Each number is 500 + 50 x the weight over its row's rms, rounded and kept within 0 to 999. Layers, rows and columns count from 0. Numbers have three digits each. The size before them is the row's rms in percent of the matrix's.

# layer 7 attention query, 96x96, rms 0.127, rows 70-95, columns 0-47
110:469485531503613488460517542557598564448449507493478508478439520468469431521534487558473500537508504485540451503445498467518562506488512395480556
108:558409543494484460539534397502530483538559502508520536601604547464406466556480512471490495504533482478478403454460590519478494547532504563464522
121:570508552497431542422506492537525420507506568459551450444530536449535396515486481499410651561452483444534538553483480549507583519524508464492508
117:482535515442610559585449526489505515549463548398448579580493434465602446435545447526517465453521567377537459511513479457456518466455450530498516
118:559435527531546533526433531445458512582467465509531531477459471476508501476582488502528418497457519562492515544469572495476548542570529438483517
125:500506540423502490511414449537514577446519423455509558535542495502535463580524497403504541453467427581411458494486429544477447520478618433526489
112:489493435502473435556432500454539567458522448531550545523473574546583491554450444528459491510486565546506531495516437486555575409491512501555454
126:471483504450468427535574522462442544548503547430561518587440546512548515507460512463492482448589538514579513585505424426568447442532562531577445
116:466515503535447533520551509428550547501440505531474431607452548562511519546504544527568547540424517594487481472433592420451421445469486482470463
121:472544486521479387508563555471363464518486506505449498538507430455446533517564501480461456566487502460497538535427531549502481492487552514420503
116:532495493484536474471540551571512459429498504425592485479493472534403482466493445520497555561460608543511563464554547508500431446500509539456455
117:528433442591565523555580537494491444550512447519468575436492474498485505506485570619485549440549394444462408537514516394450543595471457496453491
102:506525517577542497454469512544469476437557498490577518511553426489573488473456500489506475452367543471435505585541500584488529371488595532563592
114:487585453420515536521493476547538375503569516542545456528596567528557445519493448485449386459578419514443546482559525437518593429524392481558502
122:531548548538421431510546535464515530439511544477459482502512465490451481545499400519511583499468493487415488601479485497421538521561515464501510
113:511445543578426580444501643490407403437563522528509532461488520570600515494501452499504574601478557458517445498470474491443516455563537515538489
102:394566513488557464500396538511475555474554517607463468584462470482432556474555573499480508508500430544564552551503442500473552517493484574399570
117:444556495387523625566525406550423432489458605449572567492484494449494511489428510514488470507499461476539418484566476502487480528517467474504451
113:480536575529610497541392554464509540429497523492471443528561564522575463525488373552380553552530542462481479466525464481460459481498465474591584
113:380461487446425451508489525498566426396450509485535533496536538477538479520499528568579566538553491493497529494477448561484469517479559506527474
114:522484482564559566516469506530473564409463381491596420445431533554415574457574540541555509521518501476480480518538429541498510430468498456487523
112:406534591590511530502401460542492462485432485386520458482474558508489522493560504531462469523490542532464420479604512504428552485423488355580485
102:498481562460560500517471522526494465494473508537554538463449639458616582524566414570443433426549488459515591482429492443523432623532463450395480
117:519450511475467477621479464592508456406531447535447531534551530524495488457506484589503551533500515458494494529523567457501479465468496475496388
120:612451511498524501327501442482522478471478554497498509461638561489536544510524494516500466536406488507515503468487547462452480490474459524469480
127:575506567402537505468451482538534497536390560562424616536430448595464472488504519501579505463471495472539559496461490454494553524497454524417485
# layer 7 attention key, 96x96, rms 0.128, rows 70-95, columns 0-47
113:528540504456489499443543407484578434446400430445474600533423437503513509532505442600535486483541431520605528444572565531495532473569545495518601
112:489493466533477511432554420438436532548525414478599522474547531438435522565545490573529526550583459439449505494433508460535527467448493435496486
120:509630507556519535476444455437464501567469551495500458520553539570479461431486437501473548509460427505532516468502548513503486551440591431567441
119:479532468534492505614519527440628430436469598437506517537506490473585496421553450417472539495470498535447441571471578463548556554373453517477482
116:484462511507528514609377531558565525532504579532469515406495431568487481451435466473532530468515447554532499432479635470433554487595544495485435
128:485458478429464570567407461465475534479501442475526666534529517515379492496421456466436483510528493443448459453592470451495444546501598474485535
113:475493445392452373554463531502539541452500527600633577469544492528550505450492538576421490560500559484520477505512506529461471484529407452502538
127:487495513454473495436466539379461534504478583467544496510515532435490483478541547509475576392509515482549414527431528481504506529506493577540543
119:571572529563426526530628581463567387386442440491539452477469495545504622495452551545498461481556499541478474497453519524493472460565544517518420
118:566527516520614448530484551510487516551539565493543450533562504503492527568544633488522428495431387378505526476491530502444447466479590433510391
117:550587468596525538435484499591565526501499505378496508514529511539468473463507485498605473429527510530608424468504491524404378526561458520512578
113:460438487565541496570543481373435412530536440474526492510456555546499466527533474443577616482510551513431576568493551487445488553503492505443439
102:490473574553499550456448438485539547486462549475517538554575443577505495476603496510488491507477474431477540489481554603563473458560582548494458
116:482595501489469394443517501568465432609477519529495486520510561591536375474532495595548520434490528501408443495540488530494487501422381553534481
123:500509511472439526589476613528525406483513466469460476507481537554434472531575503504445475456410452496516409570561526489608492509528551552557443
115:576487481527577502517455452466571469580523534534514436528578532566521518463452489528444515554480536498528469565498434415478508575603552524459536
096:487488464541589470415445521450550533441524477480513535515471475492491410518502546527515431576528425532564504557541442515520522426521476472465524
117:533465349463519587482499529443418518494449525439478495504558461424536495492366501460492499484459510600540489487551462445559521481483483486429541
115:423546477543520485494462543505514501524527486511434433526442492463505520522585458616471493608552453442392382437493478490541513531409537606527566
115:537407573485543527547530513467461565434522534493524496522431525516523421511449583611578476507503454507552486455494466523473557588390504550593473
110:514508403553516518526469444562534583466568607539499548528293597505442446529607488485549492563486545532539490540516497494495524472536512543486521
110:506441449544485557440461479520469420544444531490449458537438531477498502536499496526457464540497479596512451442539581500628462468372492499489502
109:387468548512564408422485519518505509535550481506548513459467577508554487486388485475518430468429574543441463547432567538527474644514581504439467
118:560480455542414505528527465506446498507616567495554547545481536438521436477458506594567414512411535402500383518529562518503451455557523486418508
116:477502574464519493482560513572457530543508476449450533397464490527567581458578481505510595480463493491490513419558535530498532404492515606459422
122:443446556552553511542548465388570479477495535552489560441503469572434450535489468409516434492440422472460544528581442447378485460456454503426495
# layer 7 attention value, 96x96, rms 0.114, rows 64-95, columns 0-47
122:514548495481504433510648554529390553524453447478411562508464498563454524434569498554505503493508484469464537509453510456516501479516545438543575
127:499463423455456419456497467496613543502598515496524554436433531573539559449552433436511449431536442468544506516593449566540458512497556482542432
132:388530464572479461453513477435500539460520503434474524494559504560476470592342492513615523490501541476471540441532522439602502453573485461604510
133:510484487523475587529549554502486498486464482405599493447489585503457480548531446543624511547523548428493496460532478580470494564488471500431487
131:487524577484525498599542457545500503538591644479539511475481522512459437584406431503493437599415494542527452497505576475543464574526485495505484
134:476426505544478432486443447401580584493419552424529480450533553430445471447607417518456503471516536494443572511500467487442532472543523388484439
121:453539454508460493542442466540447429501539483508465539450523474529467530393474597527509434543509507466520466462539572450459487545431554522557532
127:492436479505486519392492634469419495471530534484556566384582460477486450439541548555530458480431480502449460485579477530545527452478477483509579
131:490444449483469417539530466576554387466439511472530460504546453404469474508441459537459481502493572491515510538503447478430517529479571521528562
132:533439534513520574539509488577435506622524507410562505533403461476478481428525537574478500448517515530466589488499468417482575458601516475533462
132:491355389542476465445552548444648558592490518470559455518528530577417486534441498483498492511447540464496541484434539437526443513477467576503549
131:417539521517570502477580518506433525409561540486543508531405440437524516548511499475496530540509583558398455527605492410457421458585509407554472
133:420429458512466564527484471555524486500512384460518557482566429466509455487619526535461487516484498507480502439411500491505481514491507507537389
124:539498431548458419495531575428430520482568469513432570448508503568508500520567501494493505505450559612581565441526533353465529562446442469488513
131:443515569475367472507429460428436433596539491424548523525470443600505591466455475577503608523482451529534575508458454527478446504482468524485584
132:592538448506521542498546527485540483453513448490478581515523521483535500536480508485410367553644436495491503457464485438575476497566509515499457
131:500436393483507462517487536505476481572374539557524496522476470545475424507568546540640543468509377490511443503458456505532472580529508452456494
134:432584491509444547393528503607522423537467563463539515498479493555559509587448590542395520569460506446418504511452440505479598580563448425496515
128:432524541516438506478536493538535527409481528587467464381605557435505501506488533477504591435571487486558472577471490403514466496465591562424582
124:410489437559516464500444533477537533446528386484507487554510561465509523455428486444545494494513443476513484562546597598469609510519457454559414
131:580576497472419459528414448523548456423350513478524592496563541498475376554555557479594474527469561554482440584511508479504510573498445536537461
130:470519609517405482557457524558553552568447494521457491531499505442497455486470579492556508571521571486502494473558392468623537428557521470442427
124:460505494548502501535508550503562462559499530503556546495520480388497552458455484538465513451498438536462526528590481483517435503628390586549478
134:483501414362448562466451475509477570530532503484484485521497570552472523383562538440492418522552628496495525530516549512435453572511498484565492
132:557434508512495489404487448449494529495475512500360481502441446486363509477482569515468539521418635522499440432448516558537512445557526535516497
135:470475454465508586519436462460486522582507489486426521563496547482613521588550451529663425493427500508508456519412458449490412384527474514541540
122:474508547592454510573494508468402513516457436502433551489461523518539529524530452489457444450534518387642529481530469542573489501574468535438534
131:432456512499586553546466497438562395441503509490539477536490500571439503476510597479475502416461466465577494401490472474521516542579510528608524
134:462494512553465389512560442507487526482577526418456482526536434497561453613532555390549465476408431520482442479487457568468559583525527459500581
122:502437474500408540480453620567553427478578510496492464487488484453529477549525462494486561517476464468501573494387501541360512397549511463589560
125:563529520432438505524497470406520467527535470522553451412488531455496586533558515530525520503420466564449528540580476523558525538516525414393537
134:492509592462496416496505557499531494468516543477532567546491524445474658401553524417566498509501527445486539440426466518531511564550334495495468
# layer 7 attention output (transposed), 96x96, rms 0.0893, rows 64-95, columns 0-47
132:529520457461516604485475449472445550417491457457579478536404475465539488430551489554478484501513570466599447517496435507554457505479534501516540
142:482508510573464539447550508589387459498493450465418491465503443540467558465576478573549554501494441533539456550415524523517431577447497538553391
132:530460473495489405530608549526568548472524543440468495460494459554568492428523449455410507530431486537527502473482500516616619536458453539484502
139:505511439544389547468550453614525567512453386501493492530553608513474397557531570509590464569527560452526550506496447491584532507544427531434474
126:506455426479564451432439453497455513571586504420497509578466521528475411557433565529561447514442483509528566412591504455501431644432465446558488
144:565517438573396450472482458508511506512454422491514442442500570487456538440609482496456560505524627489425590455452569543424552561511444516546474
125:524548510561561500484506503524504505488519475500310552468501410575572510473442475505438484528532397500552594464528479532386588439477579539497581
127:571454439487439454472424478500536450463392574475509542540555506486475562483522501484505517565589437476511485458453442408543538629559501566488621
130:567491505552468419632467441530470599387559565466490469484546486415562462471514469468449446488529451526442427521613588526509453490517520562569489
150:456469451434371541476517473605481539573554500522526540534505536407582608430434488607489466576560510530476507558542450480525537420506450469492529
138:439414413575520456477475498394557454431547508578551442501538498530534564469441520465504514461493523507505538538487386452557452514547379513487487
145:470569588503504481447582507503408549502554455482521433498406548559561469597457496469498492533519573466441417516540509505508508460412480515542499
132:546512506566461525458547515445539446576564477383477502529550470377476542492570555612595592519541455448519497462448426443490476380524530560561477
130:464519546516571384585609504544515536476518485465467457606467478543430470510546564477541441410552518510575459550533536450441494508553550536482548
141:518485503514451509576475478516442445542383573532530449590446506560532499533501494509528527505488444436524500500467498496424537519491482490596509
131:513499460513463439430412406476444527513485493504509485520531368534499510573489487576466628476493503476443524537473545435489556452488436436454514
136:487501507482570561523472520570506536526438446468508434530567450458527526575483577536390492508526475565439556418504471545564454393574590512552439
142:446487488503574539518426461491504483441529529540563552510523495462456395594456493466480483515432487511372459543461503464508575502449506581475462
126:496446510421580492537528529398508568452481411496470514432483542441409493477455436477495511446511477577566544574520556480502569459507547477501473
129:486393516443521478493536514568528530514494457510574475495470458510397486498550453502626374464533495466475553378572502643534535426525418469515462
137:427478524459427460468449544454458537499409493619565479495577515490490447532532606462511478510488430465559494457437452555536502486437559487563538
133:531443519500515487578546506427468547610489490528441462463481510456421478543479530538335531615494567456509532505458457400508583562528500472423485
125:485557586483497540580526415437476512528475451477551570498522434489434521501483472483437511449463533460485600456575429557502619581584449524563475
136:444496474483479408535508437568508453514517518482426611487528502453461476456560585428529419490510479462469491467559483482478522468350555417468517
147:449450436511507551494545543457512546423475534460471456483457458487570495578516522475518488425572469456466500592456455511482542557455461541506498
143:450460461616515522500453505467542568515499465445510489498497542518460476516449414546574412458500428494489453504392591582572531499577630518500523
131:583383515524518501511483560471535446518627536479612516484477494506557537514566475558525511461488542520499567464501563516470526678492499456495498
140:515547502502524566521554503573455396457515475513558472447536470505412530513459513580384504511524480494442471379544510492537564467561586434530460
130:373440544527538545568421514527553527620512538496504500479516487517515430462538480434502518505384408451520496541496520510515481511571455526502543
133:480485517480499457588538467521518563536486594537493444461434520507549592377506474565560575431484456529461559465467469530457576513515500516459431
140:532525521385490465486460514545467417547489468534457513499441499556483411504559508526503588420408547471458463512529415516535556607553565541566512
140:586478526552492513453454464467471530472469542544459557568379567470489511416530476443481490534532456497514593517552503519536418526626509456419485
# layer 7 MLP up, 512x96, rms 0.132, rows 0-82, columns 0-47
097:500522547471537464527520486467537579532475472490532422509452574494456451440494411510436613552477431545550544500525454568463522508444539542536423
100:502544454498485585429514569557514552410485585486475515579636595411482416431548480531554547493485474493437521559494502492420528512478495528505418
115:622540538452514576525551505562530527430511436460476357523589441551437482485556486509535502509413491568429486522582532466495483559466444450519563
111:489568473532485478530467493502487546490454419468519559469496536504515459457468471470558516516564408522447447494511511539474523526520459548427516
097:474537489469534568501475579513529510517456537589489536582440533592463380445505523568506464539445491453484521506553470496493533438491496449619441
110:454478485520513516477521501395578523503461533548385601428478584407596403484531605567457535500420546467488449436491488487520504455597501489550524
105:531481511487427457492459568473624510491531473459484499461556444546513435542530526552484454438503502475491428542554482545456482528498497453500590
097:534441607527513465445542576419532425502432484505422561555557579509533533549497489510541474542528508459485472434593449485433473447499403595474495
106:494554471494496530509530526484605561538546524478472487379512465433466508498556542500461460454465486540456556503560466458589403451504436531445588
099:564489463540529538461506514447440494477524478476374476496500570356547420539509538541551646516457552541566459592506421475462458588514398523479485
101:491544457424510611501495469474424551429585505499544452455582414456571587491468535488570519495562451417512535365473509619492511562456502498503514
096:473549466531543448576441468464550563546382484361534451508528530488471507445493590478487453378483529521529489495515425576568438441514492476407530
105:458520528456429477501472518454549494547503469405497481534539547536466545492497417487504461531602574534537485479559440594560494542432486486488604
095:507530390504547486442453460457536504523545437533481506515573630461495490528565547414462487532495572544487535513515483510482486530592543464486570
090:534543575433463504509474616483445488456573517434468414460456509499510460389416417532486473469536525440459543512499464507502452546551504542480514
099:515562464454510472488435496507399491493483433507472499507510559505580499433521507536471489419537474441510635555481554665468471464554517486462526
100:565486521528533517576497530483483502509398477444531420420603462575483424491479551572487518536579436595436486519492407519519493517518435458445499
101:549546551565584542580386486544552471507430492495465560430575470489457460474492467514570403498553560493435525538476486618551560475537476419523540
094:434492474457483523589473518480468403526464486598444470458551484517558467571593524536527589526497524550445532431558529497505405677513510456462472
102:472543457409432474593561466484546558586500572511483429559540472448411548496482480454458518430432410543527495466558422546463529532520515491478531
097:564501517523477483495509547559461508523527525496570474453522401453587560535539460413504457535465473421492457562587561472431470554514473452439562
103:488547508513489513550458512494477483450374505519506469593554495572617512449516480474478518505420449455586476471549537566504504551430494479583527
099:462489496502551447540557360476427562582495456436489458520526571436431454454489530521484484559516517594603553494511481523563509498446513475422485
098:548510549480520477512443491601530472508509430456483508450489505530437430576436519557537537502413570588500469475559536471489559544560544450406579
100:472464488566513466456491443540520513483501481454531475511431361527492538472511577512403501481399545482416482570571517532504500481538495431555482
094:610612529468464556527485466472566602560475503488496518448474478473495483537452439536479529475493518450417498521531556499554494608501529502511530
094:498496490569499593451454472506555516572408521544398532525554447529588512453575518496542511446455552494549496539482493467579552416536537403502492
097:495517457525550608480493502437461461556484482516426496576515449565447522555499367402580434577475547579600509432550483467577495519473559461499506
102:488481484486479504548564501481464556536447465517460581617476561397505544582593485525488556460436479552558343545503535495493525448581467457489586
107:556466435594548461505538519527471475517350508519519573487500506455515538541531455451502450468464503453466443492443478552383464529497489516523623
098:559463493570473525523509554554470509508498569507460479426416460472491501555467524431540408587545419495559446496507484456468521490440509467452486
097:566542481486435462517359517564551514491522510525408479476395474508567566562494526507463506388414426414490545531482544586476421491495518506435480
099:570458499464415459484535405503562482502501422523458547562566579416585509437547432538499572472449466537497392499513443452448474486530513405558524
098:534498569445548496501465395597535475428422479505583452537550475552586497483442515547574599497504495437435550497521541459463455589478565416478461
102:554539554570483489437525413551573643522513498479447478450476463552517451452510522507422463510494465538428386502468559478442510521451522518522530
103:523472568487544501531482505527503504532540489413448512377587465519513514510562458443437511477436550530497472401430488445556567536464558509600530
095:466511530551458544483482517496602504542529461564525547475515495447525489594572652523502470430445601485519462496504420503551364468405448525532542
103:464502539597445545560461504577526556586464511418519555397406475447430481598497619562486514475500442495489499542485477473521435487471449394500573
103:530591408426527478486501515485565509517375522486503530514514560510545473578550504461565491486446463467464534458546546504480549554498522513464486
100:522573434453479565554531566498538475469514425549490585512549466475637507471592417490616470475416418526474490485497531468548449544494488494417492
104:451543528517516561466455470525396411508482468523468409458548483459485396425540444522463483463495608559451566464492564517541492503500491503542613
104:497557576625473530548467429490494528502507492485536497504537510455479517483470506537528473501549457476443515559572511437550442449535405559515444
115:496477532563424500521516464412565522626486473448508562452461545392510507561471548473452555507453440521483467534569550542481517464491500501524578
105:532547579497556465516505499511491493510475481496581433477501514464515491480581436434589460497461442584581571488533504415618522559449541550461504
101:429497572563525534517476467618493480509409466458435494528451537447501405461489485488510471439415502449599544531483412450524435644537505407531502
100:474595482546535599507430474545465494506495480481517564480534531446567478488469548489497548386500516564436548531527492538426462458370472533456582
098:519456573554589537513550527494479459495509462479424518416496478557506471482423462466442511493480587506432511439526485478539458541549517551531497
092:504495526620487519531467551593514569461507533513518479556417503479494410554431540512433453374500565467495574451487555531505437539551465504462520
093:501656472436541500527504527540484493489511514576554573509482477383523498401471493476562478431449412573488510529570446460528492482506529426459498
096:520559517583535504416525402547581508526616508536581507512500435400521480423487524474505525436385514558440567526437583532402601477481461457550464
091:427481548507487540456398576509449510534547486466598614556500486471487555562576548512407556470447469453464493496517502391519524479526585487507550
091:564578514394578528498401527558450501486503456529527531440508496434529480537471471469432481543534476584450506476481486468527522533469597521536584
103:508507502570513561475457599503536482469572418502440464523544531461436444594563536487551529501549450525526458421426504516492494388516502542492546
105:477520527572462569482521536517498411479508493497457527482560519465530512485493538594449438515524364488515532492558510487531456476469455557624488
101:453447590561535523546469526506508469584498515563490441572513583468451491463417470497441522512471501381489483621456495618561525498475547459442450
098:506548488466552552502480530497514549521555464571443594505526499519494485473542468454386501592449515566524585442442422372549418529479434479541596
106:516508470457575485508524454482413490437487361585457440458453587487540443444503458455523514499491519478500550513444526553501488526541423468559487
103:556532505515594476492594562500477494532465494480445462509503529423502437529436527531533595485522446538494481588523511446476483571465560504529497
103:453543525464509534529582415610473448511523449554457561478477433528430499483495530473429487447325528455451508569522489556548446567460510441572567
095:543559368415478519533489475468527474476437422453423485575572593546533476485490481569500460470482483541387563430456499477529523431489484458501533
091:519440541472562666478522536529578509496451534518446382498453485551441451545511514486472473521462463533582568395457467488508435446545526515400548
102:439650500431555408540486492493505579541432508504584462499485483376433438545491545478496613498462546464554497464531500539564507553465461499482478
099:493523410525548572448516427512433541473485485475497523575546495572426440532558475545439444461583428488512464492422517534433447546529499463465367
089:453526511457460499596487569449437571483479513452565517539469494529413544527512508574552570410469507552462426499491489440395420549466492574433507
099:499617537609447524538559455431571448498593433440515556467512452434524480460505521524474553596463477454492422514465527481537488504412499467489491
100:610488505455488527505536529490499466511459461448509479537479494503498534630528455486544539537547468522456522356528478520458646594389491476537495
093:554607504437473471572463550571438465450532505552579531480437474478391477507502470432469587512498481562498604468458484516497452559488508598482506
097:504547506585634491434437468515510535558426432529533471462523508518502514528486471515456506469501605479549459468502480467509470527511592506462484
095:455576368538510552522523516496581486515500405541505473535530478514574473518509461478449434543546492369576431590559532467505482498535489467495461
103:564601530454567431584515494486589446503514470524543429497527560455486479477512382519598527544476460484474534469582485439463423532507499572489487
093:401533493538530440589562546539547571494549582555520537550484487484429477464460481483447491576442419527471591561469550452460482440551561548432496
104:545482437442439508618500492453465557572401471483484469567533454424600527531576468456438512432426507518510445514528437438496432428471468448541437
100:558493513453543528426583516543498546599537550477504466527478469508484447475403410523593452423492570439501407530459576522505502497452489406474589
090:542555412413542461569477574453491548521408586519507458546545570422499474458495455437490509464609484533554536444480537471497393588507468495523432
095:599520452507531443447514528455421570559489590505505539459531435500580522563555435538575483484470506502509413457502455502473522538461448388484567
097:470513537420585434380547567504542602565470551562554525417454501528452439497541479500509472469424519575417478564543494519497408568349485480569573
104:524487467556525513551520440494566531452434533502480474498669477541501453433545437507438497513505538405417458540540496454543459477560474542498575
097:574441451462514537464469499554495558517533489651470434484501481557503528474497425540381489440556474442515466464552568457496469463446517576485418
112:448475500387578543499505555489476499606552409415510512521617532451538504514535521445510450488607548439552483506493542506498553522487554438529486
105:429459509458495525445486532483490421532496478474511490416597502513458501555575421531472393489445539552518505479565456491540524593454472492516482
096:508519507576506489522410539494576535613540463389574519543601408425475506492525474521447439442528472513527548478531505422535531466418468594481485
103:481516503482571510559556590477515585532489381473510499488589475576442456496517420467515460551512472524409484471590494474521543471507614530425420
095:464485509587470499436489548466572500504465481498545441569463478584518463458594558467491516539499481512512433492528474451468401610506551551562397
# layer 7 MLP down (transposed), 512x96, rms 0.0189, rows 0-82, columns 0-47
091:508520449556476469502461599457499517473536428506584488497489502466492481515515638488449461486516482367514436522516440405460478526493471573570551
100:401455574557580521468569449537490615498498490520577559577430524470465463571572486441515386516518475502522476530405516546486423539498556482524538
129:532438475386470493513503418521481674570491457547479506581598484534480480413529605453495490484519392454490547519470508464441491497556472458422491
104:453417478530465478504471402388505504435511469498518466502498511480373509555464482441544486461497461560467544464558508462467501531484568484391481
086:515488486466478487470503553434443455484545571494562587397443513568499559400463515550451652439446510584466518477540533568420434562476542519381587
098:477428472540388503454551482553559496574498563632448501427621513499548529507433549519464487534466482454563493468465427567491500494523465432489506
108:532488476552513545418517465489398464556468472494466482549427537418463502491494514523552599506540450533437552505548519507531531444479485535435619
109:500639429519456471531477490555421570486544556544546505569429529489533365462562536529466560510471460543506534461438567519530455514505593395550497
110:501454475469462557548479507527521454436530571421507432423496424469628634502577504557464517498400506353472536462511491461515522577462505514573397
105:501511521525563482509513559517566472476529531484537535479578397498426531505454425491502462483488482490523533463526541504445491409472600348444514
099:456559505472478577560505471418535443515456516553513449564441503534537468489581536425496478461482554449501573539444555486516516632626466578503470
084:382516533449554454533600429464455472510563475390497487605511527478575448554497416485555531547515508526410505519411520414495545562464531560447527
109:545446495490571579497478500471549541610538493618490443526481470488480445470562553446427458498326420475460506533547541414513513475535489530497445
096:489493465482449506540513513515569512469467575472532502538433518526575476469485475526524499444523467622463472518501523504479493589546484530422488
094:524482435414546521506535428546507520528467492590473488516527463420449450567538466447515505547553515541419548386509477373514462448481384412399584
096:455545529538533507457516508411475450436444485494535535568570466461512451488510475433478626421533436561497510530506501469651594510464475626520475
095:522529440457490439488517540504586475384485520454522549476485445460523459448591489529524470557517463474482506444557615551515470419555513469451540
102:502552549460488472591547481495426492416590455404496468461435477483534440554515456485547574512402540534482439581499539513555445588487548504555510
091:463489475503438492403421490404473564535521510466457575550443410472550502455477537433485546576524554503576451500562536513485503444485487519568534
106:520526463656516599524491440582536438496505487482388474534442520517524454526555519502504485470478553595480411523537543470520509530544444550485493
095:534582583445600574493577538431506528547486468470450548476457549530420502460482560611413512475565420509471526429433492424536560437458543531561441
113:396521559518547508453540486560550470499440459510509507442475475445495536493458538427571485486585552456513617524464473538509581498553433465458510
093:464548554490539488530433536436525475438532550510571474498538485506537515460536528539424536421431555457456445543514512518377518575520498566514400
100:508473584524544582523543560371557504421553484473451488508584471486533679500587509481480493568528489462400568565499481517543419467386498517519428
092:503563451490547595466471466423367542546593505571472596417505595512576512448516439462517508451573506559589487477522402407477524533476457556515520
103:581455504547657587470622542471479440510533488515444428532585513525480494474462527439603512539540452416391507522451456530492506526530439455489399
097:591464551444574471603487460517515569426524482481564433558460475434363472509530422468551521510537458535494512501576458536539557472510568464465476
108:476465443499459386550441588530417487563564519544564482513561550480491507507587532528408563458459476455403486531542489530486470505516422466525522
103:461533543541473474516411537555557509556561512525460447531554533577541471476483493411540486483459435569463661471468563470470509438462521488547364
112:639406559504411439476535631414480458554484536419502433496496466463472519505483506526527505442491544460484540582405536527494497524531517447523491
109:534533524506412502505462445438457465486450461531531476580569497516458497503529433473429594470518590444459449460496494510495457404508470534563576
089:529484587504493534454582390460487445426489390443504479519550527507424477514423507546517480575580540502569484458521485465544488498536494405468542
108:519519580484516484566556616568525574447504468473458438541493550501561599494498477465478535426545417500462544479464507522413449591416498529513469
102:538590456527405502501548536508515377450492462484534537445472615496516473532540566573553514460451518512443568532447492395580588562480485505519505
106:494522453548556560456550513537524480447559408547555526502539455592516403545440463498548519508465532458435483572566502475432404563548482472516489
103:478491398463574587565517500451486546485506506442550567534455507501507471567521442465389414439504561514552438530384563458503532600534543465517518
090:540432484497542545575416423498547540452483537526482497435483463457503496420512412450439535474540527546504506523460629557504532518472510606458424
107:458553560464553444547585486447529432517502555416502481339540511496592511432595542466438399441426538478518505520490565507443430569551507524486549
101:486472506438503528518544520510430482500565541455472517543539499435490515497381448597564509418555541511529434505540494521474489475609473469434593
094:481471518426490511557462439467420554493592450421554437467529560548522515528506544506533483493432541459567504497538512568493540489537488432548450
107:511423532540545550448611507419630511472543428458447502476518433479470436455412528491458437529510542485578606490491472500515520550525540458364486
128:431457468533543513535502481462505507427549506413511501587556467470595469509517463501545445460582544390411473632565529466494484521424465521487463
108:482471501578422493512502441501576436506547512437512458373444562454548477513493596538524521440504529475506519468520489530416505449509463513488540
097:463541437553440495461391487597518570444486558432477541528573456470498531530519495542444485541452508524521420461513530538412521389577437476486538
099:444510438479543444478517554480505478572553449587482570504426477535508603424545461456446590503459502532410511446523547378527554496543455540512425
103:531513516426523560523564503591512492427511502507521529463554456379450479573439458531440513464544423464505529489457451535574497568452569466488479
103:426384504531531485476459435512475575564509368432509489524500483486489551544565506454547446544422541507420508492556504487428541542493596400456465
094:460544573376530464489556581419484497487459506600431546425574540575514483460559450549484480537576530512442556513448447529525515467422423472480469
094:519491430557564412431547463647432532471487503397550425551533441406627521578559453459550550487466502554468537462461533525534510598442479519504515
094:572524539485392615543497577451573478477484435429529525589570443497398509475495470555461437521551458522536372544503392527562467528496528512511498
092:539508486482476534429591525507550414463490561469507455454363516572546375471473485501590486464471522599557540455482492573467455546482388514480545
090:474425439541469570548551501422573539437469457570525485456473521452481498525511494417615491458520521533497469537509432500473534544462376584429515
105:412483486516559496570418498529481507474498513437497472516392493472514509426545380508454497499490486545473462568597618443454507651421498470579485
107:475502497514656605466527534463583594510507477456473526433424577532600370455529460509503474478488480492500545435547505553465501533530452499446488
093:527495516473382397452492512519468561469425529539477505503492508519527487582588563543511476464506500520464485516456437501457473453490583517539491
097:464517500506526427480578468601468548403565520550539484482483476481533495529638482499616436393567537526392481502491620572456429474554493517547449
108:531564512467565468507529501489472448509483547477437471411506509477543467534582536466547505550511511493537619469501465606474483439484417407482556
096:443497471536498410481480514576458593569552497531487489500572511561503508489469504451513510514457493519442459517476494479503513475468578491380478
099:530525430568495542517532572513558541416479568518478486559554513456554540454573453549511449573446447502499462539461530532466483502487495533434426
104:501400542463589516513546464517547499494462483537488504572453520470413571552531617479554501515468446469538534498525432524449500548493522530443525
093:452480437454346480474466472464425562456515513492534512504610526501519527502503515557474533436600520456409445518530498490489498564431423496524526
099:517543471505571505583568483546552477506469480439503490515566461527433509488441461444553405470544515588567506462470481484401490436548568514451495
096:531414528596509482493577519509588469487440603493454498514481534462684496488471422497564596459464521555552546538527476533507522521470456592443528
087:559534430560535422339565495551550483546541464475517472541493529432487526593494501444527535529524512543466564526427530574453518390510512373467486
105:497456559475572499394509454436538505529480455529536493526434523448479594511439523446444426470549490484524598503491463576523513452539411439515531
109:474458501504604519538508536443540481426516537476465536557491468512509535525509505484453456450570555361560491485518561452509508492432475580529420
087:536585501509527517385482422468541511532346514451524501502552495468432584573452476445502512557515474578495480503524494544538427458449499542503577
100:510501459463469520581498530442474511391464536481525540517437512492496537510438427461446418513473503475471474606538506512472512443487539489503487
093:595450515549601500508562429556505445560386461525530530561432589434433497542520440481584586550520507425504566399541497558504397483480493388511484
104:525454512511452493483499454628482429537556530455500581444528441523551444533541417549563557484516517363478510543421505544440565445514448500547495
091:547525426507409579422495460515461498449486402459567467545499502487526475579512545531553573405491553480518458497502432517474540564460383529555463
100:455541471499511437581517534538492520407506457367482556552507561504443466435358498526497464501570566544433562509438476501464466493532555543531534
098:513576444552380493510477452512402451538554536448451505434538523404485541501570486503429578484437529576481449438417532481522479515480521583542560
091:550456582491489623486565471580494525465441486520477406441392442518437498502459455533485486531436531504477502431518533551484497486561539633429454
092:552546529524456523596482511499499456476475524624463497544453473510502475535454550411529518478458498475524498513459471514553576503432490554462483
100:555494513501512622564509493455544474451552460429463488544514496507440613540412469478465512556568464504526560461434493475507571458601506525430552
114:503536540534556474532535507494457461591551492490473441515347519467528594540425429554634549444506516559572523411474565559558516551473561456463493
098:525425433555582495507501493466536503523554578561471469564465460482590453532491475346425470410546486385558579497508573540446520466549553507442532
119:449523437550450559456536490495492511534619600490480494514505475470401458482534542524457476555496535356519530539488506574464580453440466492471460
099:442513569537520609517431548493469458484467461571447504528531487479480523434502468478516558447450583529504468490574464430414532435568518494428521
102:509475479446502467498532441546561531489527473566435484411387583558498427554549484542512531408512476367470531522494361530485484506490504548442563
111:461537552544561441474490476532525526504395541397535507505519576538479477432467472483522533455591469576541535473513447508460549501539515390476623
090:492476498473503522482517514484501508529457458556467560513510448518538463541353472513553434475527538544471531466482512512534531413536474412385564